From a checkpoint of a small transformer trained on Wikipedia.
Size: vocabulary 8192, 10.5M parameters.
Architecture: RMSNorm before each block, no biases in attention or MLP, untied embeddings.
Training: a variant of Adam for these matrices, 312M tokens, 6684 steps.
Each number is 200 + 40 x the weight over the matrix's rms, rounded and kept within 0 to 999. Layers, rows and columns count from 0.

# down: layer 4 MLP down (transposed), 1024x256, rms 0.0635, rows 770-794, columns 0-63
# up: layer 4 MLP up, 1024x256, rms 0.0642, rows 771-794, columns 0-63
down770,152,220,144,231,154,156,180,212,177,160,187,190,183,129,154,216,173,268,194,258,276,225,233,174,212,166,298,157,239,188,202,267,167,165,194,162,190,168,158,175,279,227,238,202,192,179,218,158,132,249,107,277,269,218,220,214,181,164,212,178,152,192,213,219
up771,201,142,259,212,213,229,206,134,146,131,155,127,197,206,179,225,202,151,215,184,167,212,247,286,147,159,163,187,219,182,194,200,193,141,226,204,241,139,250,232,162,119,155,193,239,205,178,235,178,180,171,244,171,183,191,152,168,167,246,218,180,224,275,279
down771,162,168,148,188,156,161,220,185,239,263,224,226,112,189,287,153,226,222,277,193,215,198,210,226,215,236,177,234,173,156,240,187,154,210,172,225,292,129,224,177,209,177,240,198,197,220,162,230,179,209,248,158,147,212,155,253,199,196,144,169,206,190,230,184
up772,221,130,272,230,172,244,120,195,200,195,190,189,222,144,149,260,234,188,228,227,174,277,211,154,262,180,166,249,217,149,198,154,189,222,153,203,215,200,162,184,238,214,189,212,180,233,217,303,160,293,149,173,206,198,247,140,158,244,228,193,137,177,152,192
down772,232,159,160,160,143,213,226,66,222,219,212,248,187,233,166,266,208,298,143,170,199,221,185,157,159,133,204,193,245,146,245,234,157,245,178,176,212,219,219,211,202,174,136,142,235,204,183,223,155,243,114,202,124,209,191,227,150,176,116,217,239,177,203,202
up773,289,228,250,217,142,227,232,244,181,239,203,165,166,153,180,204,283,183,259,254,237,243,108,196,175,182,138,236,199,182,222,226,169,144,185,170,143,223,249,204,246,195,202,194,177,201,196,215,211,218,182,199,226,247,203,216,194,223,221,146,150,177,202,188
down773,167,189,218,169,186,182,146,220,234,131,168,176,198,190,158,188,100,145,224,216,238,185,225,168,211,132,255,218,185,192,85,188,221,190,220,252,196,195,209,199,193,194,266,194,166,175,190,183,160,266,248,223,221,136,200,160,209,206,171,265,195,216,169,112
up774,313,192,141,162,198,165,166,178,204,194,232,205,236,130,157,163,232,168,184,200,214,151,187,240,218,123,154,194,147,192,186,211,140,194,186,231,164,146,208,135,183,221,191,191,218,223,216,265,179,248,106,178,166,182,265,179,224,160,164,218,172,167,190,249
down774,225,185,226,174,152,205,226,128,210,153,191,175,186,167,299,202,144,238,139,169,223,182,223,181,194,199,208,192,170,115,200,307,200,301,212,286,250,233,175,236,168,112,178,209,177,247,158,141,200,197,229,229,189,98,162,202,187,201,171,194,304,136,262,302
up775,211,215,213,168,175,169,172,222,175,222,225,261,201,145,154,194,208,203,213,168,266,139,242,249,213,193,216,227,184,143,181,237,247,222,215,132,210,130,132,304,278,121,199,175,264,197,185,215,208,150,154,194,233,142,248,245,202,202,209,197,178,165,164,166
down775,214,255,268,165,151,228,252,171,185,127,180,252,177,158,265,150,148,223,110,162,129,215,166,239,214,285,196,243,170,227,162,235,213,104,139,232,163,273,165,189,251,198,121,143,133,174,248,225,157,226,176,186,193,201,142,131,232,250,183,148,195,201,183,255
up776,273,126,281,243,171,186,143,208,170,180,190,242,206,187,247,165,212,190,205,161,219,237,187,167,168,208,200,138,193,129,136,191,173,201,196,116,202,161,213,266,219,183,218,193,198,262,204,302,195,174,202,215,217,161,280,150,238,195,213,180,152,215,204,197
down776,164,169,122,233,200,250,228,145,174,141,257,228,202,165,167,209,120,243,216,211,161,201,234,211,223,187,206,215,171,180,245,253,215,171,163,231,203,185,231,144,200,170,189,152,226,235,143,148,194,177,198,227,186,196,177,250,107,165,164,165,185,205,230,200
up777,255,173,195,175,215,195,97,229,218,135,208,232,207,150,184,179,264,235,267,183,225,163,214,103,266,164,259,222,206,191,176,203,174,210,157,189,219,213,194,215,263,146,144,164,195,145,178,265,229,187,160,232,184,166,218,201,190,168,148,209,180,130,187,152
down777,178,154,240,151,175,267,180,143,182,229,175,201,184,277,170,218,81,238,131,275,180,282,200,276,205,252,217,183,234,172,181,168,235,87,215,162,138,115,278,188,180,154,137,201,128,222,284,188,230,235,141,159,189,152,192,187,171,155,217,223,150,250,118,301
up778,216,123,260,239,209,200,177,157,156,200,156,270,231,186,214,236,229,179,209,171,155,189,168,314,210,178,138,207,209,224,254,252,205,178,216,142,257,199,221,207,169,169,162,152,250,209,207,310,171,184,140,121,129,173,248,154,208,142,187,250,220,229,169,173
down778,264,218,188,223,139,197,254,225,182,239,213,192,165,255,228,263,232,176,228,59,166,113,117,266,175,267,220,262,186,196,240,276,252,164,254,171,195,246,186,267,185,135,137,203,95,233,82,189,98,181,143,207,221,179,146,160,232,115,239,208,169,164,124,183
up779,148,205,138,216,147,263,163,206,172,202,198,190,204,156,256,180,293,236,212,187,191,184,175,207,172,145,269,193,234,204,262,169,105,159,209,208,187,237,258,203,223,192,172,197,263,181,232,231,245,192,236,255,190,179,243,198,210,193,154,187,125,218,260,94
down779,189,219,225,131,216,157,146,202,212,164,177,198,283,235,123,196,98,186,139,194,178,241,166,233,163,249,211,182,270,246,130,221,257,124,170,209,204,214,158,169,211,227,200,213,153,185,194,175,137,231,153,175,179,217,200,258,221,216,176,214,221,215,246,243
up780,220,245,208,140,228,227,193,247,170,231,226,232,239,240,164,212,188,230,216,219,184,233,180,183,230,216,222,223,172,208,274,188,193,147,253,187,225,180,216,202,220,251,276,256,250,184,206,228,232,239,239,176,198,156,176,243,214,191,236,179,182,286,171,252
down780,190,176,283,285,177,231,200,252,148,179,203,250,216,208,198,193,170,113,232,134,192,195,244,243,164,227,235,181,255,190,199,166,234,231,162,212,196,245,216,193,177,249,177,219,131,284,168,258,110,180,118,231,173,196,133,164,163,193,143,207,231,97,197,184
up781,232,179,173,174,233,244,227,153,214,179,191,229,182,229,255,242,217,211,173,199,194,256,249,151,241,259,139,176,73,229,191,161,127,170,189,172,218,186,192,263,155,189,210,136,174,220,173,217,182,207,180,171,179,163,255,246,207,271,196,255,209,146,200,156
down781,170,212,211,196,176,189,132,156,181,236,171,189,257,124,167,191,182,167,197,221,261,170,154,227,181,123,274,179,275,155,180,254,246,251,258,199,182,224,190,171,244,207,148,200,178,206,181,211,207,234,195,231,267,237,162,188,151,188,201,205,139,232,238,218
up782,198,261,180,139,186,205,200,179,217,228,269,115,150,156,147,192,158,220,206,216,234,219,200,193,200,124,145,257,144,197,197,249,206,164,258,229,164,259,205,245,217,164,158,211,165,217,172,213,180,173,186,166,214,175,198,196,226,232,245,175,164,166,159,265
down782,202,198,160,245,182,259,182,224,171,179,167,261,262,229,250,197,196,192,171,191,166,151,185,155,182,276,225,126,228,239,232,131,183,222,138,183,188,180,172,225,171,205,206,146,264,206,171,246,183,237,155,241,212,215,283,213,216,185,160,287,175,243,236,113
up783,188,181,171,251,178,143,122,171,162,181,222,160,214,237,224,167,263,200,100,147,295,228,197,224,196,205,228,253,132,123,292,194,135,128,199,184,173,230,191,209,219,170,218,173,211,239,229,154,215,184,155,207,157,144,293,171,151,165,164,201,217,173,156,165
down783,201,235,239,154,205,255,210,158,196,322,220,166,299,176,239,223,191,286,171,237,171,207,166,199,187,172,200,120,280,271,242,140,167,295,188,91,168,172,172,217,219,177,233,129,205,156,190,212,191,175,212,247,158,248,191,204,192,177,201,217,184,249,134,156
up784,181,191,270,188,211,218,110,268,232,149,146,230,202,213,206,219,176,212,243,151,246,196,166,198,201,272,246,133,219,186,249,185,248,168,191,190,190,234,190,223,215,130,226,240,242,214,159,237,113,194,227,210,191,162,242,239,162,213,225,166,137,249,167,210
down784,190,217,198,214,160,225,201,194,171,223,215,164,197,192,192,219,218,182,123,299,211,192,158,219,158,202,147,261,172,243,133,205,219,187,278,197,145,206,191,219,214,228,134,207,226,196,219,178,211,216,228,172,197,173,201,192,245,166,176,175,214,186,272,238
up785,217,179,149,210,145,140,178,175,147,234,147,168,230,208,215,259,221,195,164,142,221,180,188,265,161,145,183,199,250,223,222,220,86,255,214,195,202,189,183,227,205,180,169,118,238,178,231,264,193,214,224,149,133,141,235,207,235,145,226,227,208,189,205,195
down785,168,191,228,185,208,235,144,267,197,206,170,190,127,206,232,203,166,153,173,165,231,183,211,219,241,155,237,235,248,142,217,153,211,133,157,208,135,243,225,224,249,192,194,202,207,229,219,261,189,107,271,181,149,184,193,257,218,190,203,184,284,203,171,227
up786,249,245,173,220,141,262,224,201,197,220,179,219,188,161,230,202,221,188,208,211,227,264,176,166,155,150,201,197,253,210,196,204,194,176,201,271,186,196,154,174,224,234,145,156,188,188,173,199,189,240,167,208,218,216,162,149,163,216,157,179,240,140,204,215
down786,182,207,246,200,244,110,169,169,204,181,198,179,189,215,184,190,157,168,192,190,167,136,199,207,235,247,206,195,202,205,238,229,231,203,261,162,243,197,227,206,224,177,260,200,201,189,196,179,206,187,206,191,195,176,257,227,221,183,218,239,158,241,174,177
up787,216,216,256,175,210,238,213,176,236,328,191,197,171,121,180,165,182,247,211,223,175,169,172,189,181,197,213,108,230,259,246,237,189,188,188,188,234,231,211,207,197,191,245,183,143,228,274,236,177,231,166,179,209,252,171,234,244,212,149,209,164,203,172,186
down787,128,166,151,229,196,214,162,255,231,129,157,188,160,260,243,214,192,190,241,170,185,258,255,214,159,202,160,237,173,172,169,190,203,266,218,223,193,178,160,165,180,197,178,219,210,182,220,182,199,195,249,189,181,115,182,171,153,217,213,170,242,180,176,258
up788,181,206,207,278,200,174,178,209,216,182,198,200,178,201,256,233,194,228,214,182,214,250,177,186,210,207,155,213,160,194,243,122,166,163,282,133,176,251,195,241,173,210,158,190,262,221,150,239,235,188,203,198,220,181,229,206,226,220,244,214,187,244,215,187
down788,222,211,190,185,167,178,165,192,204,198,171,167,183,165,192,181,243,194,212,250,185,180,99,211,190,126,192,188,210,193,177,271,181,252,236,232,252,219,203,163,201,274,184,172,179,240,280,146,191,262,162,225,201,201,221,212,229,243,93,172,270,214,166,227
up789,265,158,255,235,182,209,132,213,222,262,177,181,250,142,169,193,253,213,196,185,238,155,279,182,251,215,197,181,169,173,183,154,215,211,189,214,237,191,191,216,247,146,188,212,200,193,155,282,198,173,244,246,203,222,172,182,136,192,248,170,169,271,249,174
down789,165,193,172,160,150,220,231,226,203,188,268,204,124,180,230,186,133,212,196,211,182,239,144,231,166,180,203,191,229,187,278,240,186,220,207,178,163,222,202,123,196,211,265,163,232,150,139,185,195,210,193,263,167,169,216,178,158,167,108,175,138,170,199,198
up790,266,191,140,140,176,258,254,228,247,205,201,176,164,169,153,180,175,152,115,188,183,209,158,235,134,177,170,203,175,210,195,127,136,193,252,179,163,166,130,233,282,195,229,142,237,203,185,245,228,182,162,218,180,210,206,205,199,167,191,195,222,89,252,126
down790,142,171,228,168,214,241,124,223,142,190,182,185,207,216,181,208,227,84,211,154,249,150,207,200,169,285,265,209,251,172,138,259,296,200,117,239,156,176,267,240,306,153,200,195,100,198,105,248,154,102,168,195,261,174,132,152,240,165,261,194,210,248,191,219
up791,200,206,186,266,183,167,174,207,175,162,173,170,210,161,235,196,251,201,226,237,240,94,191,249,241,211,169,226,164,182,200,225,248,199,193,252,154,223,220,247,161,274,156,201,168,251,211,168,186,255,196,157,208,236,275,283,195,138,202,168,169,291,243,183
down791,142,168,168,157,279,238,211,234,253,205,242,296,184,223,160,190,160,180,228,135,261,260,144,179,195,190,155,178,169,172,178,79,211,182,218,231,219,129,242,206,205,180,249,131,232,189,150,222,171,151,138,207,193,166,207,129,229,232,153,98,237,158,168,178
up792,218,151,177,155,164,240,159,248,198,128,229,136,249,111,118,227,259,177,239,127,232,265,196,197,185,150,169,199,179,179,197,244,212,165,212,186,167,233,199,158,165,238,197,231,210,189,152,197,193,218,215,216,146,238,182,234,233,208,184,215,208,187,247,210
down792,163,193,190,213,198,266,144,207,185,282,222,151,140,163,256,280,178,191,180,180,209,244,150,189,188,262,215,212,185,170,243,213,224,253,213,147,167,140,214,193,147,243,192,165,221,265,279,155,164,191,222,195,121,207,222,199,134,197,209,138,135,211,163,157
up793,268,253,146,250,263,176,140,207,198,206,178,174,265,227,193,278,232,160,154,212,195,261,221,188,122,216,236,121,254,279,196,192,211,113,204,215,191,166,188,242,239,188,178,190,253,191,250,176,91,229,263,186,216,93,223,167,246,220,200,273,237,215,192,210
down793,166,156,209,177,184,266,236,197,161,169,199,180,209,224,234,132,265,204,180,187,253,159,198,304,200,209,193,232,226,175,262,215,176,291,268,197,204,189,148,235,179,155,195,154,163,220,183,200,248,230,195,192,211,282,146,219,174,199,204,82,144,132,175,203
up794,192,203,227,167,240,139,115,237,227,204,193,164,156,206,241,183,210,180,162,144,186,173,148,148,213,135,239,140,183,212,242,258,215,226,165,142,207,173,238,183,228,186,190,145,218,148,178,326,186,184,165,158,242,119,209,133,246,222,206,209,160,175,170,230
down794,279,184,176,210,235,199,204,228,186,161,143,215,265,212,184,246,204,245,207,255,263,175,232,247,222,265,221,176,231,193,168,135,227,225,209,254,261,256,187,207,224,215,153,203,147,206,258,139,173,170,256,189,215,223,172,234,202,195,191,308,167,234,255,197